config = dict(
    vocab_size=16384,
    activation='swiglu',
    rope_base=10000.0,
    parallel_block=False,
    lr=0.00254,
    beta2=0.99,
    decay_fraction=0.581,
    batch_tokens=131072,
)
Each number is 500 + 25 x the weight over its row's rms, rounded and kept within 0 to 999. Layers, rows and columns count from 0. Numbers have three digits each. The size before them is the row's rms in percent of the matrix's.

# layer 4 attention query, 768x768, rms 0.105, rows 35-51,162-178, columns 256-383
105:531470469444511484516483532501550551469544503497547503503490512508436480495493518508521530496490498473492501511499521529465459515480523480478503495490479482510496548503528482488528468500512505495485508509507516445457468483504518464522497491503487518473518491500490500498500442485462515523513492467474523511521521488491480506522507446453477493476531500537510546525465482476513482469501
105:499542459467534471501481463470468505516476522516467489461492521498524485504524513490523499511509495523461489463488480477521499498479490523502524500464527518516486526516501504481500514520525501491506527508460571461508517479498489513524465494496454498489516475505540510472484516495487495489466522501444499507512486530480525528539471527494487494489522523514446483519505549520458478548498
105:532474524481496480468518500510484512492481452500510483524490504526465535508496482534496441506537498529509492504444521523516492520532479502503503518495520530492476471520475461497456510498512520522479491515481493550511523488487485535502475550489483462501523497487543527497508513518488532471488538534526462470513504505514559498485488487462491457513487490498529526523479502455492455504519
104:520498537524490477568465484475513505485532475468505498474504484519490537498495505526481527524471431495495531522507456524493495490500470544453479497517497475522489537489526462473489481512476504527478496565505472500503437532525497489520506562498524487445481491513479479435500494484499549483440505480517466563498447542476468521518477519505537523523497531531498481490517478485509507474458
107:524468482504484464474491528497480466531522523541517489552508528494480516486502472439499468518518482498489463528524511509473509530519532520491480516502510523552481488507477463472508473541515476448509464489527513525470470484492475477495524569535554517481488509545495510481486539548540495522497462518522475527430499480519503537518490470481488530479515553474454523497474543512507458476528
107:495526483471533492516449486505501498513510516438512467460487532506536495493497559529469502470467527489525520510497505493481527517490517505505563505496483494519542542525480495504469444490517472488448506501496516495477482536524490524542530463530471509513490498499476489513447518450504513542478498488483469497502466532476456537503517501511453505521481510505503528511467526485519496472534
110:549462456473467490489526550491515487489479508514489509490553473505495492491475488506482491535477467531534487494457520447527484547478484523553491536552482493465519496453498516494506547488497494478456493479518540540471517493473542522504481473507497499546513511496498520472471549506482559493477490500465477543526494531464524521508525492514492524519478545507527497507521534489516558462513
096:506506500534508532505502472496507525468470451532509496587528490493501490505499499531530527453524464490487480502477466497511438505506516546472540504441468527503486536488536463530474506517493510504495520507495497493507548463485527497509504573508490522490516500469479507530512509506482495499510496498549523486503535512491510455518505496527486521506513435489527506502456486508498508479501
104:521530498487501516499511469486498467510479532479497503474512509483441564495521525481499484534510523464469457475490503487480471532509474461518579499504506481488559466475502495487488465484488483504499505531480501460508507452471469506538474469477490467568506510539473502530514530525494502492487513514515539525453556478518509490519517543492513504502471490484503522467492541512472514498452
106:523480473515535501521502487525510507546510465463469501483504546499480507460457542514540529527471488497517543494493502548500468518522540515532478479462481510519509501448503503525501516531481498509480504480553484529453506485503500486493537502521506487521493478523475542466495486463525493482473434550465476524493505532505466489514466458493513526494497489517500454502503509482511477526521
107:490522526491504515536480519497501475454494491462505561479536530470459521543477517507524503498512486517495512500472525459475474499508443497476499514541470472494498539491533534493507487483511503468485534494503537519471497518487494459496481477518485528460525511516520479492492492475502443514472480496511514509529519489498506520488536442505442487468484532505528511541473449520547479521520
109:522519501515545535534486494427526506505465489450516468445488523519547481454492512529518474482522502459538511485499526449546472532478506530449486490488523485488504491481547489497484508475493502510453488488459467484480469499488477488496512535498526537514485501504526507511493492547504456505490541524485540549520500481519487487515483501505482495514493456480478516487469464510538497471491
111:511495467489481499529503520479545466502529489476460554501527505507433473506523470541533492487498505461538481490515509486487486506518499523479509501477551496448454503552509526554520522498453527519455499516493486523533503472549480481525475501520508476449530476485492521490514455472558505483486478497520498524529512445508506507460500475508481522478549473485514481464520472493531495482513
104:515485493541498468534505510521550491534513496473509489520514502459503477510484509470465501432518501507528504517519503494439462494546514492452478471491533506475525471479509518523514529484511484505492487520474523509461504503493488492528476509484470494521496482507487510507572490462514535534486490503413517520509490441538511477504474486522466492508513538487520494499486487497494524488542
107:525471508506517478493473521503476507532509506490504498497461491523483493505507486518497571506534484490526514544529472511519511537522462524467507544498460483487484500475517464509469494482512497480482494449523546478481496493522490550559506525517493494499487466495500496506474511528502563523531534485502466502493466529450542534470527493530516531472488490511494490507565469470514512502510
108:526519471493557441496482504498511479511504470494470489497489525539521464477480509516523523464513547506486552520506526470500521529469491523516538511499508491542489486538528500525497491504530489492512482497524506523495539505516502499522507489503484537498501558503498518474559509488502501503491504504468541517494505494490507499524456485484495511522502496501517517541497533542504485522534
096:477521491504516474508450492511507485489506514549496458494502500504470500474548512510482483519476510509518485512526484465513473496514501489505525462453537503503478506442548500473525508531477515476494487484453503496509493563476476491488484508547541524475507501492549491494518497510474515576508487510521479499444519485487489509500503493485483505469509502502499476510485527456540491507490
089:530494492510511515512492508543536508531505514509469527472539517500490503491459553516517497510512526484497494547485495545494535462513499479485520480500475505520511536517483536523503498530488438507493532511511484506483502484483510496486492508512514499576529524491482451494463481529528508550506505511480482535500515471508486527517450469524472512539474531511506528487502502510508463495501
095:477517483469495531527456506489461503524512514517494520493519484532475509516488462495536503499537479517524492523515507479510508479486500511510491515517475507465485492513498476510547549457535465513535498525524524512526497501474532509462521444478529486493490512505478521515455471523483519508404493512506510517478481504485442487555514502518507456454472493522513545514481483527496521524532
100:500444524498530481507534507464528496486482544519508522535518530494505493468446531488498509470458475549464495522479514542520486477544529458488512464472516485494495503515502489516488513498486535506514527451461479515500474479497491461499491513516512494508530460497484504468478469485479520514517477466497496478503485520524507470478501508483472503456507474477482469505456557525554488547480
097:488515513483454505491502494519492446471517476493534507474460568492494495483473510485528488487492495471467524504508521473467512516490485529469471464452500518494436496485465490547485479464495484516509514519517516511462507503533498488518484541512490463547494477533538555518499462510506527461495521528511469525501495533539481500526486476488495485496506516508502516491477535464521506501487
105:520500517464499445481509500490515492492483501510506518477554484451513504506507496501471516482490502496487473545490514553505467473514476539510506558524518510493491515500473503484492519490508498495514488471499500492512499510494496469492508469491499474475495530467492515514512503491513529515523527472486482467464470474494451476454483524483471551526546507499524502501467510525446493504528
105:533483501449504532536466473558451481510459521519512445553476514505529447483492490490488517530524473511556511540530502496496504470529498523514502551489525510563504465520532487546530506503553452481483481496485484489460530494485462429502501516507533529510498540510492472504454505480523483527509465477512485524466531494456535496515522500476487535531501478485504489470506533545481513513465
103:501455477524467450512515495514484527492496531457506504500516478519494473503537518485468504495496513517496513497481501494481470420512469519490503455540473467497499512488501496528519474539456476472474471463526498494544497518538526493493500497501508545462507466490507505523538445514487494526483492524535473506487495502544469519523526529480524470486521509464527542512497498498463501543500
100:519485515464468516445461525496484524495513508537475548496474540479476500511493466484511513504492432493537485508479509489537518495489468480482541528493493451554510454515530498490503423519501483490512500495552501479476539490486429517489518467526501452486511477495487504507473501493505479491504523522518480509491488513494460477535528480505521516471531489500545437530521470530511453479490
110:484479539537518527516506500511509502481508469482533567507533505502512474516453494475500501428490492501501484505535482498463487510522501453499471537498496505511503542485519485505470482471520530546486488507478486466525522485504480505518510537504463525503478528479517519506460528533445556500474490519479486483502457495496536463481498498542508513473493512484451479517510507506488544459546
109:477555499488486508504553530465494514452509526448459520478546470467516489533453503523540495517548451491488534549560476510531526513579492498504518497518522493461489540525513497523519488492503481505448495513513496499490456468477463560529499510473482523534507511501534471509451548483452518472529481461505499473469547495519480479503519457483513494490488491473503501515507483476526535471463
107:547501542492501498482484520511515505521470475500461555481509547475549474478495525474506487493509479441484523524484523541508493508462486505565485484504478443534491494501494519537504499476538484534503527541497487516511503491504480511487444516485477512517535512490446474476498512501523488489525517537544515467494505477487514539462463470548463495507498514498455483478508511501515493461500
101:484454543520513503460517531532532495551503475502506462538498508451516481466483529533564505511504480471508502498477481512491497459467535505526493532455507506442533494498478494501484461520506524504487447515493456508496492547532473491504498545514524483498488452508562528516518519467488525485450545461469478494527531502536507487500524475504498431488505516488505511461496546518470495464499
106:495494457520509558512552498515500478511513483487483485508523555508541512489490493502506486537474482510483503558451492538572495518493468476498495528505512479483487551504489497510453485536481504518501500527501545494486488521479533518480480493494492517474459503508531473507514486461552510531557493487517477495493516456522482492515472503476516486469452529479525564494538502512485502470522
107:526509464536536510507518485505530499492477493459480510490571514531463460497497520506467467496561506446477511495499500538513529525530546519495539491520493449478454535518538498462526507524539529495478539531511485512521509537516488485540499561501489498461517500490506485503486511484497498498530502513476543523479510509511480550515520511456481491523512474469567501535488487546481496515520
113:477511478496474492494498515492514490471478469503463486514465535516533527506504500510489474544492514507492464537444484495453492510502485483514550515507497518501487500488523451488482495510498534482524499491512478502464486500533493501469522470486523475485474495497507479528531492542514487508545521530546471502515565506500509486488526516466457501508484502499478510479498492509533494491553
102:522514494498539481532509539531521526480498506493478491444520486477518487501483508550516455484493546459477478470451513535505494483479505477468495481443500489483487464511488452454461447468460495483507471492515475516445483554503504481494519493508477508456466526508501464541525535482513518479493523488501533500455534494497541526489457491522506476485493513515524501505476492480456495502488
103:529524463511475504476489564542495502496526514522516479432515509489552492487463482495489526476470496474488516517519491511493497463523476526494483505496476499477527463520497505463561461540539494493515494542491500472528532456510548505556492466518520517541500501515470463504498468497558497499508495488482499511501468523518483483532448504521520495495512505493491490471471562512527493487486
# layer 4 attention key, 384x768, rms 0.102, rows 34-50, columns 256-383
096:495470511501528474458490515490525485489521492504520534514530451512550505507503469500531538499529501521542549525474517471465495518517529488515486502504487535510501503465520496501508522509507467483451504509546465490443492491479473527564510500469471478465515471478467510555569543472519501471482529503518496473472515483478497475499517510516531484482493520511495520495539482473494500473454
114:468484459511528507511482489501542531495449512486506551485491542474528505519510521514509477491491469459488494516543482545479499533548479504495493520472501495495484487525477527527509522513486500499484455491500483483501509497551502484501457502497506514498521442566561504503553505500529467496496545487488510467477480482483529464492500468528504525512497516481451539473509471529482468453508
101:479497483502453486473516528508541466482507493489529488511513500482520486503462524502497481498496490472488541458478508462516500456498487504534512540482513496510512501478475461461532530478554469490514512489505468496484504553462492477502522499482526503499512541547457482497483469532537512495493513475496436498441436453500455531471500490546512510469502478493470508538483501468497516478466
111:487490537493489503504534498486488478480512483497491495525513499535505507512508508564468529531537518501489518494503514531491521526477501482487504488515509460477491496464462482460499470493464522504525510496462498473466544533516475472504494470514457481453508537519494499499470528487478527451479521501494497537525490495507521530458519521493481534480476478515516490482582509473507491506491
101:503502502524462529523508476491477481518541457509488511506485522516509500501514478495511527542530526516513548478462521504487462433542506455481516520496515529496516469490541511470475500501530527478470522519451504509506484516488483492498467518487478476515526470473515509500494489463476472532499517528524518544480484484462514499483493515462488501503483481484490459546512536497554485514527
100:446513510516509525495511477513505540441463507491535507490485489470506491492518504523506472530524529514489548526494527510484472470501504519501550527479514515479508527515509513518478530552501517511494498535481518500506515515516567509502518497487439478458473509488454526550506462509491486478526557524473520499474483487551521512470488511512511534512549471498538495547470458514502499486474
104:497538495432475513499517516502501500514502447445497513486504444515510555481501483483552542491581454497532500474510481527449529497475516491492522503497488514475467536494520494473498510471538512486507524516431519500506481431506515499483471513489488478507474514548498485496487491538495512498466506512504482501485509489492472489477486431481462513512490490508512424510465492466514489450489
105:505554542497541474476546496483520490460513502513489465514457509490500554456480473483511478512532484505503526497493489528467499447506499520533516497462477479526454516488516464516489552459532533500498495491506492518500549504532543497474530561492520524515504510502459519491531513514539468490524496459478498489545521505512503486501503538492532532514485502512497510487468534499529482524488
104:541516460502492466509504503499467497506490526478501491461490494525495477461553481512465492468545514495475491470463496499470472488517489513488487501503471536477483462521521447524522482520467519531539499511506516537493530533477457519517461496483501463501491479533506513516513515523503517451514515515504493505489488511506520499512509490490502499472496515504524507464478498479511469503489
107:538477490489459509490500518525458496546513520496513490460471534506506468493513501489500507484516481505506484524525516519489534475495530516511485462512494522506506450520494486475523497533526516518506482463490473500508475519539518490478462501539511515492488493508487521496509464524543495521486510518516517482502489497472475517487488472495507505496476497520518489526507516526532479531491
106:512495468491509518475493504494472494503511489489497474523500464473535530503461504516511497518480451525496474526501472528506505485471458501508530467482511498492521528479487465479503527507528479487496508522518503484503499474539485479507444487576506499534469494461517506513525501510484467460481538526486515475498542497454525501494492486509558473489467512543491516498493511435477437514511
107:489554519451510481508521503457456516499515499517509472509496522505552516498500481503488489488470477511500480483513478450557466481508468490484441517523492494454544521538474498499529450513522526512489504523507543456522501467505494505501532507497484543528478507497509467487505490533483524476469540480497508490515514540540479473503519548485508524492495516448522469534483507454508500530504
114:498477491503473482492471494541526478519478521487518599512490505473505476513503487516496498540485504483489467529521501501490513532500464450475509495562492510528502539519514502495524536504472475497495497509482484493484534541489517518469532497503543522572507498504481467495495505489469515451535514484496491524511495533528472480525538546505471459504475511517462518464518505503498497505520
108:481486493486498460492542468491479515467463527473524526493482519475508522526503544481512509511438467512518494519493501498500521526492430498470485494497483526500519482496468518508472517547552482451523480494486532497465521498464477469533482483467501532516467499512512505497513460483472491511515523454510492531503481499466515503504504526545520481474465456492483548483487511484498494500469
102:492490512503489487496510505483553511525524519487502510469507492530504535496489483564500546520479477529506509480471504557527482515481510507493529517457506506513488513551525502469504483505509466482484550478476476523500444497478515452519493517529510487510509515482471541486465486507499544432558492461508511514485513547459495530478484454506547529505493541507496491552473512482553555519505
105:514493437529483499455506536470523452504494433529495536503467469499480521484525516461503498492483541503535494517499513508507496492483442496505529493467499489478443514493452486474505461479493530481438520474475497502479520489500523514538451460476503524525495495507540521491523464508484493467460494518480500520494527512497466490509496507489510523519520484504532507515506512531445497478480
104:524465494461495538508502511487498510545513509455554515513523507481517535500522478511504496530495491528501508488460521503479504476514509498509505473487577486500509503512459457492456505502532498501477527529512495472470509460519500540513478486491452493556508499458489505466558507507462478483508544489502460506484470502500468521503520493555478482485508505489498509460479461471545479498498